config.toml
num_hidden_layers = 10
hidden_size = 256
head_dim = 64
init = "normal"
init_std_o = 0.0123
init_std_down = 0.0123
optimizer = "muon_variant"
weight_decay = 0.076
final_lr_fraction = 0.1
train_tokens = 303900000
Each number is 500 + 50 x the weight over its row's rms, rounded and kept within 0 to 999. Layers, rows and columns count from 0. Numbers have three digits each. The size before them is the row's rms in percent of the matrix's.

# v: layer 4 attention value, 128x256, rms 0.0942, rows 67-127, columns 128-191
# o: layer 4 attention output (transposed), 128x256, rms 0.0803, rows 67-127, columns 128-191
# up: layer 4 MLP up, 1024x256, rms 0.104, rows 0-38, columns 128-191
# down: layer 4 MLP down (transposed), 1024x256, rms 0.101, rows 0-38, columns 128-191
v67 123:482417589473518555461431530536470510587514448556516523590525494533495538500485452502516418493443518472523549439559483513490460463453506492418474399534528463451457491505447476551537559564574535
o67 119:513480517513483506527443556498503475498407509454466470484486509417413480467552538568439523571448526504567547515485519462447520600617476543510544514568493526480489396498421648554517505523515538
v68 097:513494541472448477485578541508612544448535446533526471552486463482556446447546537505516515526546495403610511430544544508404400402486535574441523517582527522511486466486393556474590576514555551
o68 104:519522522432448511496464466331567539441486473439483485549490493557506498524520504506427444455503457568589476524526475368389472426460436449466506536501587471532439599628505441497517423458492489
v69 098:401531537530387437549435501496507580513488489520451555506565391510507521516416517554474463483516461470536403495533495546517592513547469402519491565407439523470510526568539574458511552551521505
o69 107:477527523543401511436541424525468451528503462487513588409495481495472352449381525477563502481555580518470527599450534479556483478488528540476498546556398564487514406467520557494545420468501474
v70 113:476514482556486433629521581527475522489496472537391612514543451491512521483587453471533447525514411544508540516466510496517546493483446609432505524536568515577445509542456571504540536515528503
o70 129:421497556506531539553497436489475472458509517566510580522506447413371579564489495546500450481488428517543603500584519554560360543395516551459511552480498469519468631478427533514563508555446586
v71 089:481488537483418481435576414519435557443516559480573484465528506549591447458578528518447462522525492465471426529482476496586510544538540438566517493463538416380492494584519531561551536482541529
o71 094:492489494527507517601531492464568485430465534501506464500475533452545539604462525506577486543520504506401464469550521549528537549566555463606544469516511429584492483551494537525489548459499461
v72 090:470507544510470531469482505504469456475450460470512569602504532451413480555435475500489516507507462411554533508454562550438448579532492492446560475528492468542536557426448555406414521503509521
o72 108:449479477426474535443456508558455528542532493538472501554508471561455574561556543558500530504459444464496543489458509533502485512473459557454443541556528472592511442503496467513517531469489376
v73 104:498507386526506419485508589610488528530478454431438555504522473500489471396428485457419497519564575555455450561490522503497536497397493529531462494522562522532551441438434465474410374443522584
o73 108:562557460589578478580495426582468441403490561483469530437480549491489491536458518480477553472492570450525570581473487483506542450459492495531540508611508473477572617486534372532447495489579516
v74 110:538450464460481453513652495511466574496550570547466481544448600492484516538426442523529482497543499428596477590554520441519495415467449447504452440568491554537498541445477426513503417555490511
o74 113:460456616471494522545478503490598430583511558571487462431491478463572501436525530493535472512543563474508493443527558513441527502549566589594527512438426529518487507510525546506525587467444508
v75 084:484521527494565603612449533605490517485526491530476621540534551452453479520570593495501455474436506494597582480474477470542392480608525453438499495459410496594549526526502534551466543557463537
o75 097:538507553471496483522478480486433505495475438537459456539496398463614553597507486527538462456489482486580443491522477491533405662526513563406513503387452495564467450464450575440489530433478512
v76 111:507479555475429486528479456486531471521559489521575502423510562458455475434439555521499507542416548502598560407521502548494503537424498484471519510435485455480538428437536566482549516439445545
o76 129:469470461496500511464480439612440504463516512510429458488527477484527464501519403478546495457514522464538483539451443527465469437566466540548477542553523483462479529482517437459455500443458492
v77 095:521437531503590487476497525460499548470540439496450508532479514476448387583353457459548395442534563480575471514460469427345489460527543560500460472387463460497422487582437539517588523509485441
o77 091:513529544541522470537495597533614504533448462554497528432555497478578510461444525504540522460479461439433470494540559479471546500564553523467582451325423484428524574473456606518466567593555488
v78 095:518592550478532436494407535478457465383523486504554512618500534457523577479375465520479456495558478431496510487573469633443503479515569439571473530571526535478513521456544497508418575501539528
o78 110:450438517516575467477459574527527559521429545545514484475520494531531581388554578466529510547552484402497536530535474427523516510563551493439467495505598494573496447487518540450456539439526540
v79 093:427428480531526539570464592505589480528541529471439516463543547520541470466504508467557477556539576535428522498509455488487482469468496456532539502600576513546474504551460548585539527501451491
o79 111:503445517487539504474499492610602577516463487560575566421530470489505410441442441545463446475479512516554500506460503474534444548545524450534626466467491496515481455556486446536443540486504429
v80 105:474552377522494548489571515471512603561478438580576450433538568613475540539523462502464487479477490580541499484613439489414562516507475615517472476506535580555541512487495416441521481453549504
o80 134:407564416528510588440576518548506507543497473587460507479523435556491517472490508469451604537548503542548547512527488525442481434445446541464473482622537640431433473440541411433519443488466482
v81 099:484497469398598524490498517359434490533518454491417456514498472422536487497481456480500534534602512523633523499483492464515523447479488548411578577506512429372400472552384504493489461477565459
o81 108:549380508486604542559534550456503525508499570540550479528521527410528453517498528530468548497478440606462497522559504458424513501511428480530521486449531549511439516475450549533506518442424507
v82 110:450535463514527428404576533502459466455545528585483523588466587582493389489531508489484487493522455348469485554543453537454569431568534552446508462535473517529478592516393541504438523439491425
o82 106:519458465426562550443555524555538525550544497478474481453440497575546453537499484501471499505596481529547433495510424464396474514546546408513461503577551474553519563508512445411502559567488534
v83 087:555574445491530563522443590428583514507482491518547531503546473578425419435690461450544563425491440532473474523610489434511463540528503480424502497552499537628526535467497512493534498530476478
o83 100:482553506501453470507485446649508450497527519459455515572434496549519465528498443434529554422440497399617529550593469528428487544524511469554477595557503607451485483522371504473569460571535516
v84 117:567482464468568455478472537597472524500514464480513504512445486532564484559435557570467439569477430579542570513565454507478565487454566465615412482508518478495548534583515434462556451426439437
o84 100:442496369444476462470479547392442486532508476481519444450501531500516514435534452492472500459460502558646436553449475528552459532506547449535489424446561622523502589530491481473520557405555405
v85 094:533449501486534573570503509493484494606514445548477511540529516458416462441563539578447397536490557552516501486533431534494496475512513508486485484465566585572494515564545515530452462568405446
o85 107:478386527446514535510490580522509418520431459566537557461509448502479556453469543423435499509453496567546466481588504411509384622660541425452468500460514505589550548520496545584578417535458444
v86 096:465513485512444525473547470524481524461491496419494386535510424541496502528450470453541487433535578448424420521429471548573511577530464458530540574430495522428475514435484456531556479492477591
o86 112:532579537540612538607408516481484426500563493441448477486476588458481437516570509502592484519477487499520529496541485441524533429512511466546532553604568507597418561495499550574475486494474567
v87 105:468450557484547490592479507605415500464478475495573498537522488470537539530479485520470427480567536450514447452488555457417514495544493417505524618449494526599403472497426541527534593516472553
o87 105:492598523504536513472514464564361486456475567467511435604513549539507506543505495463549483500518565495479452551531534475523480577380514460460526442532392472512519527515436557494541521589504599
v88 084:466501486493584512484469426422531468459462586435540454544398488564537519485488423492486506532453494435424568487489474466533534423417388515462367589505466514564519482451543497466535535446443506
o88 099:538478510502492545507581465576444487480559541525539484452415509455511517536518493513509483513521519504512560535532483439470488550513515438590650508687528476393461575496611553561528568523426586
v89 100:504542411527541502487481473570433585397411545488406509469472494523476505595537542477431485518488400524517530438402604476455556501565456573537482455534463575544502479577486504430492558523490554
o89 110:470568546585601424443479482429448568517522464480538532435469556545483509471533560516461334524501484532507536445448504490514547536566535597518474511423491549499544466513512445474559580511578499
v90 094:491560460546517453491518491508394476482515476521448471452464545434463540535491507523510518446487490540503494427472436526491641504572495582497421509465462549600673562533484523479500484494473480
o90 108:621463564363601446561433482525472500527520455533570543515567439512512449464462508479589436546577545446432437541511550444520409451444464404549493479531539376471492443518441485460507565598594502
v91 098:520459439564530625501503526432517425466423601503411519542494444384548454470487465508543526499438400458402549523470524511546504490474487552585527500525479439531496488433556449603559561534493506
o91 106:536577606483454577502437483542494519509516559449478545489495458470497530450546528514487605531527468550485514494510472422549490461463470450570594490564437517483486538476469468529457470547543463
v92 104:498530490547489497499495481480527574485579369538492543491552435468510461446455495567579409446571446579546514463482504524497498529479463553482549514490506495515560450507480505408495560535511482
o92 114:490515417545439495414554449553391506512533503520494507593505449460666477598444459513477518489483480497487495492411526439514521534505523412539525475493563471504439568528461490490509451457573574
v93 087:547506480466487481546534537385550584547508577497530508495476541459478469449508497507482523495513544525508530516620485506584434540448470402490519400500493465455504499561531529476435494470463446
o93 098:545444569543461518420457460533516472496549456534448497468421451529520438483486517546562503540465454502546515477491506517458505461499508505340451506413574441511493450531561433526514554550470591
v94 078:448443517520471520419449470516531557499452616500476563534383572563534461469529522485573558387412513411547498487457526376498428532480557491499423410470429517557461454446537498497522526574367507
o94 120:536500540476518433488519584409534488511498441555599519523558539498512507575584487562497447492580499508498524534590528490500465504513421464510546440457536541428530560482512511459531473452480504
v95 101:521555591466508467482540564514451394500525544529526616441452521579446514541508595517577580525486458423457480596517505491574475507516447533465548563481424497508446489562495542607495551512559421
o95 117:460562448476467485481526513519444500481582521496525534492514451503530462579469526537577526561569423491481473545554459532527455455461493543476563469564428583497495525542416493481471509440520530
v96 103:590506410597475587528496410516503483426578501438465438480482582428512544489493458456477500546452460428472516510468492492451482449517498503432431417546597496345494472402460451476528450528571501
o96 105:435481490456523576471558519531438533463496492524396510545508473538508454492499510452425456558529466466461459483463510509502551486484525445531613520433590562468507521410516531498576412494530514
v97 120:435492467421553542491448632447419465515510446419411476554526452475472531554521471465581456463572494531474466567521469490406572496580525534484441496543571496453470461557493458516491466447582504
o97 113:538419526407526457543611518512545465549520457573549508432511511471510517402428411528501484475491520463456431564549531493511482500435559545608572447483422501540426466474490500523509512533468574
v98 114:499434538409533508510456421601431427409544464578358462593561623467432515574448505521407485505570486481572432462490488588551443456481530508523518462407602553431545554570576586527454516487491537
o98 134:468599576463493486494508484494435410460572448602396557565568477571464503435481529532452582501475526389527399514562477578567433506440500525435472485589569535457525559571537535540419530510502508
v99 097:434487506537488538528484545458546481537456427504462431454513583467494461532452587516652523506550516538603523506482497408544456467471606473509508457453427404512554450464480550525486596559427491
o99 108:449480495573513457514454515514468487486503486576530470508424470449510529518502452560468510422535535455573555507610517599525467497409477495482527485537425442543435526551490513481499484513521540
v100 080:436569479568499477480623491430474532395548503514608481503465534485475540575511410512546449480526521469504420515473491532437444551534479406511425454523480515386554482480454524590476496518509469
o100 073:494523406511555504455486394587495514447591526503402509591499528498428426451500508512478453411543448510589499526539562457477462459555471528521606508560471454563470525512455495523540406520524553
v101 091:430516420557488550365494448503472467454429553395464437533588554522529480487557484562474541518474607552482494573442529473500487569506544501572552447538627571524510435413435470483530435475498523
o101 103:493547598540434477503525418533508465495628516472580518539415499523532509480497489458582425465518488460538528500480508552454510384463467532489472582531489534503458489532513497490493567547593468
v102 091:554491498496513464600449560493501504480576547460471490411442519521448584532545567435466579533508442541531550523560485566481428574413576541490555504488481430471474489489540539479510511472459522
o102 102:380466491441595546434481503438488498511432388506511506514547516541507441487548523516531428497497507530479527556441480436525514436474432448616532494571481556543535532506455485466619483463450573
v103 118:504421516543565466495513466655490478572504550467446548458520558419544472493473544553477543562464459518582550550466491457432582460506497477557443515504521442454449440564544506519564516559490404
o103 112:559477475539468471505565473390463517510443491545436390386508550512501655460538531486548459582435477521485563479515498561556487537508457557559500481594438416659536566491582517438529494474564478
v104 100:465493503488431531558492427508477493405450520519601553453533459565438487456534407512500445410577473523419553398471573410562534492574542549473528427597463488608463525480400444569468554436545479
o104 113:473547552462479632474475443502593461544585411492499534415546514469552523436592521426450509502497430559460521491631489457475458523539564524454556470640436561611545459497503470474393473450492547
v105 103:471533520461554589538537530445465576493433417517393423510578481543578567434503618497405609543558478514464514464385510484500450493486496450493622472500587529460515471483469513580491546440467489
o105 109:404520493446456473463448395438506501491514546494532452477540431513490530442374438496506501587518598459440592428436480620483552473572489516488492471579499485558525471472432495560471526475488467
v106 092:450449498528482517495580570561528470517410462522545574567516496595460437510584550505571555446428483508555547552427518495494399524476491571538536530429470530512492503469527520481559510434475452
o106 113:509470485494572495518540555483457460491550571537416443497479524494525448535536542496544506485451431472497485502508493581520498574593539504546481461430476407517463530542538519501538441487535549
v107 104:557599532353566384547552494447513460555511471551533467497583553525509547410538516515477520561558531486619498408512526560425518397523474474498486474520477443464446481445473524493515498430456553
o107 108:372546483463520564498416487430508539483534560480550481504563559513468479504515508435382489478654504522521565606553493578474532547501521612455408568494518541426501496508484551484499411485477500
v108 097:399537542491522415481503532600455559505490445417500483480462515502488496462543558479479481541445653510553517534394550499529511516524585514461512630488474386515440516555545576514529470487531531
o108 121:395517505483486506461503482522474513444489460459558513454565493493508497464411514522523500506437533507558460508458491564499474472507546507492518539575513519562482563521544393483441512501465554
v109 089:538486483466495567569456496470417635452467615557475509432482493524561542437616612523447572614422415494498514484561499501405550552476471517470574503587524571526505419515504435537559554492434524
o109 108:471578484470429396443553480540581448415477492478422484520491421428493514550568461605401430472514486584459532500395494555536479383509408493492439513493577456459462475472579585515487425523506441
v110 086:437452458588556508460480556557463464521537551480555462467457477517563615452623493513537425529395505498487548430545510504554498537537490515462477484598476522562473453480581539372392558494504555
o110 100:547432561446549532507486591543462470484448515530562438472548504594465438574416470467560377571492509518511556519490445495549546512570547544496546528536430452426491457497540516601564471472514429
v111 102:436428525508495423521408469582480404501549585552493567535438603564510478531482368468606431387544599429401469512538540508468500537510514532469495410540517433561492491509570481527470607465451523
o111 112:550413541464440503537582636474597467496466492556545529420491536452454445458483496488472445501503530526461461537467540462544503495534581461591410496481506463392512520512573543466351539497517470
v112 088:497529473434538459548470521496439543459472587517399486456463587432511532423427403509448441524549474533447449481482522473534536490578542537549487490482398487455550489508473480493420543482494551
o112 111:536397578433521448549481461498473561425536518465529566452381551469424502571527538462450483496492483505456616550498497501466551448444486620522344478515508484489482450508596446488541528440576468
v113 105:476561477442474521524521446462479463390463637543469484500460492496442547480521490512458488499464436533577427533461489458522522531480540605580508477479470449581530618453547466546512454421535495
o113 127:425467464507561503535512543428477491508425630506486496470566524497492496500468466518437439475452493473428463546529514501545544510549577605586447443343537477387552513507512480551594454474576494
v114 096:504581477500476529446470481447545458460539521450517378490546567486482488511465476481434600544485531480406439505435499527433542493516508436541522588659517504397456511490497380494465463465575481
o114 117:467525490540465500485628411488508453495536485483545326492419436500486502496469485493526509606543505443481525492499501557439526504362465383461525581526580476412478494509542503534362564463486548
v115 102:614434530501434415521522568659514564570533596526527482533448494515502540506515624533432462463480492519511499540613479388557475554450491449472403563551420540557500506487533515547566437441529519
o115 108:527603462530477472493584483535577482477490573488484493477513504631520472461444500493529454486548488474510487529386491490483499502613389573553532588418531514475598483489545501508478526483552518
v116 092:580464538496516474546483617512479628480387474490497618493566522429493449359462529509470606516552445487473495607610524516514510531524515558534528427479490502560518476388466461444458494568504491
o116 107:452397523479490496442497504525548565538537544468506555435510568546460526524495527468433337459453436450456504495438519485511494466563554498460527509592544466530504438551540544544541431477578473
v117 085:490498477546473509667523492505460465529464497496401466505481425398549569489481542510503413459503450481531544500492518521464569448515577455560620467509495459445518530415450522498506560561477519
o117 107:430518482554505569544452459556420501518502452482490509479449424524454454429500491486434546508451477458457475459482494674418544570478454512475564457547406573475466500333496402439486526463449543
v118 105:493545509508505544481502505431592538514486465453548500492516495558413491500501458453528547507461455545551476508536530485394446462415510490489543565562470504456437492488436463553505513582591425
o118 112:492439558532483505471523585470606650493435540437549514483492587566505480547541536526486517490514522505538456477539487480499429494545471486574505475532540451525503605593463510487524541544529543
v119 109:469556502419473553457514460525404462485500630448532438481520546410464541483513564507547481500471453478459550498468517479508482523561490489471510575509439426435506513460466464479462600436568502
o119 126:420604532524448503540481565470557475476459433438510520483559457461549404488472537482524485510483483401492521495588525558482447540507494506473610473452464513475437476514457487519407550395503537
v120 111:512484556497546504465507510466469498515452480462527569480488522645438502449473479511447573501492606501486503575529483552384468477512487535463535553476597525476506481470537496473441472497523482
o120 120:481471512477506469423517472459555483459553407482426553537600467468503533478463507551482571468572577415501472554573481547451448572484541512520578469517461538494550529553460422434421454572377470
v121 118:583411490504482432409471426556515559604475486475535524431470571394556465470505549519502491518481556555434503517459490567558530541533547455488506419490464503545646469566545487514434406522481428
o121 127:570482551468497372503498511436456467484489518566498495563491528455508445437443479551513569502565579484480475453544489601521560468450512465538507526493496336474509525455474555529487486584467467
v122 112:525516444576456449535431506483501508560493489503559552518462449453432546502448577468541491449436580457494467498418450549621452558488429451485489517408444449474659617441563502413469530518510598
o122 123:520588614495513469495398589412537533541442591500521502545601519530449562590501438462569452467504534474417506548572510485472556539553508490473500506394471489458555570492478494488498489505511478
v123 094:456513533544513503556470449465488518522516473519417448445482474539578503527394485523563570475553554473493465540544448493508609545479517511424522527516465438480475587515565488553505451492470552
o123 107:558486381521545523467550438456527505476575499513461474472483498532526558542472428463508497412523545436449475457525459506515583477574573416474494445530466445619549524503502489516450430567584463
v124 079:481406577455499411583561513466512501446520522459521517452501497467432594503465453534573372480515560536498475391504512483500457495583442429473467417431542478478534474474454548494516546493529489
o124 090:487575604395478462549506539509556514592404452523557484393553557516527572485526532512488494545527510610386519458488497536528516584543544534471467478450476483470531431496554546513536457470461468
v125 116:547483491534450467418444520515520605412535499565489581519440458523536484474530515501504507540537479440523534448469485539622488468524575482516516508446512489443542499454514519465607504501461455
o125 115:534474610532363440441514481513467539458493568450536504513380506446444500445536444513430514563488517457478537473527505591539434503429517460488485472580494524509593508415553440450537515516501453
v126 105:537469545440522496529444490598620514599463529417443555445482529454538465474515472498433512468504546547507561491573496444482476412388508426527549497526628538527526429573468509536427413491481533
o126 126:530537498492504523468467577352524458500508534516545513448559470520490435417512513343510435564562552530428497504519522481505486464433479499602465475488455520595482543519458492557586495421559481
v127 114:564518523489521484484547539458546523511584475446545531556504543408505520507501602540556489538432459447493425509490486531571461553482562521500438482423599467422462514484458519480483379504508495
o127 134:514472464568400529457499554464595554512544509431439499581459486516524503492507516508461548477455473417465519512503488459399437516457402505409476516598563544544519585419489443436512465584428518
up0 093:491540460482501445449479466435424521443484476542512433534472517465485531443514453494564569510437436524577540560429758527477402502469445460550491441514525516542577496562500520465507539562498498
down0 091:498468519453495434490530426443485520461465510499441406507515400490519538471562465528511426536500504511533504478573596534610395518520467445522521469564525477508517359519502524465593477544575481
up1 097:437451545533434491424516583493536421504473513459476510506458475477567529469478444463540519429525566429511465471484588442395488489488407494465554538537524459569499467481497478471549619498451565
down1 103:526513514507508571348504418489520506503535524571400551420398477524513470505505538496457533553426526487460433543400517421480463597471538394508542571536546537448467599499506545511464512540501533
up2 099:502497525471521561588443588497448563556470457484612470561511509518531546463478469502481503512483541501488479541451524406473501527551491356520481493497487519492443496476389615526502501352564510
down2 095:443428447576527506553415465576496455553565437449536484553455479544534530514535548538438478479539541420450517514454489442537567449427558541481523428483601509530524490497487474517487476519533402
up3 096:453595472529470515564398512508444446521472568559457438577436518438447484518558567545475500475483533512503566400467491484491451472485544502477405458498448525410476549435392476543448495505489479
down3 095:566487491530492429579476562464508512474584488475419469472479501468525351393465529452552466519495534520553530456521492444498470445522425567558501475478472513555458452619568541410430499564432433
up4 099:490424430455483522608496538604611512459457494529505469507549533509487524355504551546501541543544486479447453503450560447513478557546507422587462448587500548529530486439540492452403489473493559
down4 100:616439535431461523519485462524504464538558537456436533532488425454451487506539407516415508541502497422479557495476477549582497485354368428452480541557589450458507411507470460535396541483453508
up5 101:541454462545386481602564496611506562466462468496405533391490472398512466452527389478460582475552497534545564399456513505440523528448433522449452492453519534469591470504428455511526394578493467
down5 102:617498398548464477407606520552566495516557461640473529529469494557616484522516540527488609505466365518454484479459502562477498589415440490487517523473532461562498454474549511508529520552522501
up6 100:579515531388444508491457519375471488493460453465468478490473531548525498541464624539488482416528524416476459459609557528553534434557503559550589474430557511558563480471479501459446516575463588
down6 100:575511488472467584458512477391388569447560502528508377542505520492488556460449500542523516443581445521461561520486487517508529510470558528620584466481536433513547538518519540477469487540473573
up7 121:476460458517484429472491474453515448403525483499471468516463443554463458487507482558483551436434500472606462531482672522552352529521520484540534378505533484484558442502477507532467507488514532
down7 118:478435512447495522511479520511498498533568495505529505554543514513498482544467525574513491530511546471472493494495245574449635469570507539493481565563502566501389530536533364552466458541492537
up8 094:471400613587384471616493517445480473469488448393523414545527502533554501450436497477472486447543471492508549473555516467473435546516446550450498424534497507575499565491466556418515498536472498
down8 098:563433566449473543456511487637503353489486493521446453573507437495440401402492431476538451508467545498487545558455489494476454458535518417476443580481496550485559499459439506558556482629558498
up9 098:544496473439542437445516560484510520456467504501474492493600503429462474553492414477587581489506552397537427454447502505501565474399546516488524503579457538448460426490589571519524570540560625
down9 098:468502467536515502563491441515597509390497416458530457473474496498443533456501448561548437513583441560490592508462415476409504469518424421508399634517547494506571438507511522509527502563431576
up10 092:437583528482498499515581523532564522480423466642499367504464498467516500518467514487443426397505516479531561623504518426579469560580467568474521503495485445580461484448536544521485486504464503
down10 105:484500461609451573544564617566554451509457477527530412470433493499471504504496550397383529467551514542516575455543479487517572511475455501491390500457468440515508491548571608457450469457456488
up11 110:578486509491503516489570531487421502562432513479520451579503595503514532489686539573513519534414553443578500568609447490609431578447489478511482474524490516477476552466577500502494549450445490
down11 104:561515512553490486595465515551385492564485557463549495468516491458550385486498485475469539541480546461548525587538534539513444400516519567477493528515506564443457399558572483596482550508446477
up12 094:566480536472519458581571520428481563497519453556564510469434474502533553434434490484483473485446431593496492481513477497515523551510546506474388489478466522445520604535486414430588572491550451
down12 097:426522440466491413549454452429492362358565533536511471356521593451468502560562430487502495546574437555527501489513545471517542431599464536482477597462516531495428412501484519472461529555600562
up13 096:505442480449551433525502477546462517462511460514511533443501440565560482573455458496579567450542503526446522513564492491468523388571492479506502477485466497456593471501467510449489425493580549
down13 099:460480377496443583439450462613527517451555532457492535459515437531519394512544511457478417451527517475515541467456542433503542434487516457542512517521537513458456506490487397545474431525414508
up14 104:490447450474587423510475457525392440480506545525499527497521432463565503487521514523554539617556560586485454519442485519450499488426503627572592461587572455550500497467406603567552428506486541
down14 102:479504556501398471482589552541529470576535481475520491503480432493458500509466521558518515483534406475461514561466570530510545518559463552381562441544493484525550475509383556530521460542453483
up15 099:648501527467473514530527470573520565422436555422470521439487511519512425411441362530533478592544550530513545436494471534483514555520562452501506487526502410477477470490491607441473494446449583
down15 102:577470493486494475458573468520525501583460578482513502420514413420537424512521388452534485528573555458408520436475485427432466521488503481433512464416414451466532422457590538504632603615522534
up16 105:574442438593543485501500528519452580537534527566390555542485437439500465495498574546522454520514517561424484543543435563472475545538536446574533479559552541477555451506510477468527419502521437
down16 101:581621488604497531590431506487479427496489424566520522482510443470508484481497543448544453507429547459514501474519452449440446500477547439490469485579511498525528487452424565540454522504489478
up17 099:442437551389553598437526549476565475564400520532519468528452456550522546466449521514481488430468484470506434423535450405525543487500488531506487383473467493538440477497559466461501558443425388
down17 105:492479471440587574560529595440475458514452491532507485461445429569435510554526487536504569425509588496471481454547503479490458438467455446468499486491511594567544515408536398454526539501441573
up18 101:506516502545503520433438581491448569518487588543513592492378481519507410606497511485530504483507464467395419457482462482498471431471556515476514536492474401406594557515533531513490525494456479
down18 098:505566491515535501441506548496520508548589411531537453538553478462564577464578453472605537462479561518522539516528558501529568543526589459417490549534500552459451487490468491524584391565503464
up19 099:537527491515518416528506518495510515449492503539481438572441541447554555523466481567492441517383477618530414573577493469518505508426527433472393446546505495460516398461473430490505476576512505
down19 102:524406511460493584500442521478532523554438507475482449485470466547493391577554507540521424603504456555540519530532500572563468504532509523407477474467577392446547563595495420464557544603419524
up20 105:503497516419497436528499502410579542536468570605609564465498533465504476483448440504490561497552437481511515450513511581527486490639504485571491477488489512535515536508392446528520387570561462
down20 100:468491474357476381463549564469536520509500507452549626496458479595548500450485454421435483420497467505552524521469469546488480478524509534547516482425403523498495451531573570534475503453473421
up21 097:550454450479575631464564443487523501536487544540491577527468430445499502508380455475422536532450526458463494488488561510486465534549467456466527438504558525477501459489452528484472554559433501
down21 103:559412441570430449516612371567511642511570503493580487450445503534472416526534492545467555424438480467573545513441407530532503469404473512481405577570546569534468620498478538477508538432549473
up22 096:508396464516536490451473537568412369471410434463534444506486466553461631511455487508494464504515413552527445552401447441557569516536475503522543443455476499457505539534589489402444501496453412
down22 092:547503504405398581558462623508460490474464551494487464442444536539492509510477521469498474599573515542462515501471546488495488546478522438510466460571565463420543550492516505442513514511524530
up23 098:446568537587493477422522528491506590524538558551498495453560569538465429424579467512545494495475455584469496468519482474503530542429528532404466457384515564504451536570509564439435474507485470
down23 094:500464500441419555420469508519495527527464574540533580531436541520483484431481461589542410522476517570532538444608493522558497536453560406549494519510470418583550542557472489369406467465565476
up24 084:609418529430493564598532458480507534481419546546468497476562462415475528533558554564508513541440487514496445554528486425533485605575481543559538523420485556503518485520501576600550475524489422
down24 094:572448504518469627468466434506547514487498491475524539545487464478448558472427447529483618450554473505554495520577371578552332422451533575573524473577464520447484570498482578437486421565539534
up25 096:491447483552562410566495461403560498542412498454446472533496430435463541493414516553449481506508472393472519547483539505454540583545527561548488502501411488498497507506530406486461540436500512
down25 097:542544567476458471505510509510510499491503574470502566495412419475474537509542533441476470491441485621488477645486554546552567569486459563485522504462558506512461461568539530582486431447478408
up26 098:518538576517482509471561484479461381567557538542441477396463530482469478428519395496536518532490578468524576500459567489430556569496487585526500526632547524386431568517482432517567485557451546
down26 099:490554479431528457493527526515503505540373525447490503600448524481561471367576418463445550511423521537563399395498504488477472556467455446477556491430474476448375575579523453495515490397515486
up27 101:536424460527549436580461616538455526485514561542426472490485524547508483505516497474515507591497592480470537447432488558422556501502495513509505481505563541524538512460550484430522471488544563
down27 098:479446476532340560531526427413561453464559462497445408550470489497530489454471559492463507446396578480538459521565495465530549558509418477616501423564377527480537459482438339465543525474524480
up28 099:481563512572463498489520534527542461478560484464560479550527544496536491507460472609432502471591509568508607375443554521458487554542591493524539416487503473404477528546518499594576469558463467
down28 099:510462529492608483638524514444539470573515541497551511516557458596521439452463610469434551458558508499460557490486526460511438549503494519523538499464504561523549421519434538505539368503459459
up29 101:529538486512581544483445486572522390557547460463551455527467630488490527471454507539479559449434578446456503450542494446486545553507534557509517543563539420466631537503588477465528473426533490
down29 099:575425550435578498489534471552447448577379424541555494452507593481485453472430613421586504528554645450542486515480500431483485486538597547521437519551528454544455547484522417407528436508503499
up30 093:592502514550531443547580556513608493471490500554526582437537502528494487528531577465501495462467529535495535406545505487423441453516473584548525448511477384412488511399528460507457514527444458
down30 100:582482578553472470454500511488488457499498528488529504516460520499552539515457450396537537487623548557444532503498354513401384569509525485513442579393465514480513553424466502587455529500486538
up31 096:458438452538507467483502507464480510427458513552515507525460520491529535477593402549537568491456516489573491558471665535503508462548439528504507378507534467537551486515479513433518524481516479
down31 085:519403484470461425472478493363475540449475504443544412509504446634500420466502390542520494499446494478580473532489535498618400513499459450533540454495556520508542464575479501488570491487546451
up32 103:499464410545465490494544529550454535489429490585449557506510478460477558464437506422530476533449549472490518479491545557601495544495541492531583486617493436455492541553502450451486522566481539
down32 100:605530504498443537532526484587571472537481428445501456527435602519547458529540497475423476422499490506531514565543408478531514580480450465587538399532486493436539536518509541520536577461495549
up33 096:473457491476531462448568536534494442520396530469558518483542457451479510436530521471450495453509465553474480440552513492483457490529448520458485534570445517571391481539471402360466539523470511
down33 102:474467424509503521467494416505457427538513541412556458510560513416615467590524560512531535570483512453432396482511542521537504523518611504550458545473516499513482538539565432584448459472404467
up34 099:538518461489505577497504481524554496580570442468466523510478471469499479512443552500471589487502440502538488612516606522529495544496367621491452551559523543515492510562522631548590455466552558
down34 103:490471575534528562497436466530503509655487494551426519412496457405516534526477527568539493553469610429543547398430557581469594459566423433524428461524484551524542474559516510518584487506539520
up35 096:585524470477541492543388524539488485507514377447473506465441435542497495543467541438568547472513574427556479519514443542510436532499504535402478517539592543469507427399507548480618586484485496
down35 095:549472441511469503529549588512577537545578430535492518465438451487493492539474468463451543469543438524431501540510442521505561513447459562466476559487516581542524417458487609471590593456486530
up36 102:572463485427559533464514440466502600460489533500536513488463504560481552478449386478493469462396478522486483503432483527518481588545457521445534500432414437400443477486541553499528607516470431
down36 098:503508425511574495541452490542439530465463518548489549574458561529563533545559457458426544478480499517499530528391470496517437577551526583416534486567521515452516512457492428523512500531478509
up37 094:498428546544451506462486521530537534530545476451543548596483500451441469525505509444533443478477387549417419481458413477460401490531431476486500514535485463502505484458538474429551478493398512
down37 102:467500458566464437503495531556512489505557458491514496599443473495462506454533501537432493437479475416549652529508510528517536498448482493532498515500414513581393545442514419464543498490353525
up38 099:512464525422473493521413466432466488411474537411501534501478561501502541437436490526518447416476508448457352430461571558560514444458524606427501494473470404546609513453497531532586612435620532
down38 095:534553523479468521447497406474512501523507476574427503445465380534479483522491562513466476512529486563522541421607442520491476557518521393441567494503475560532532485509570524485596515550445529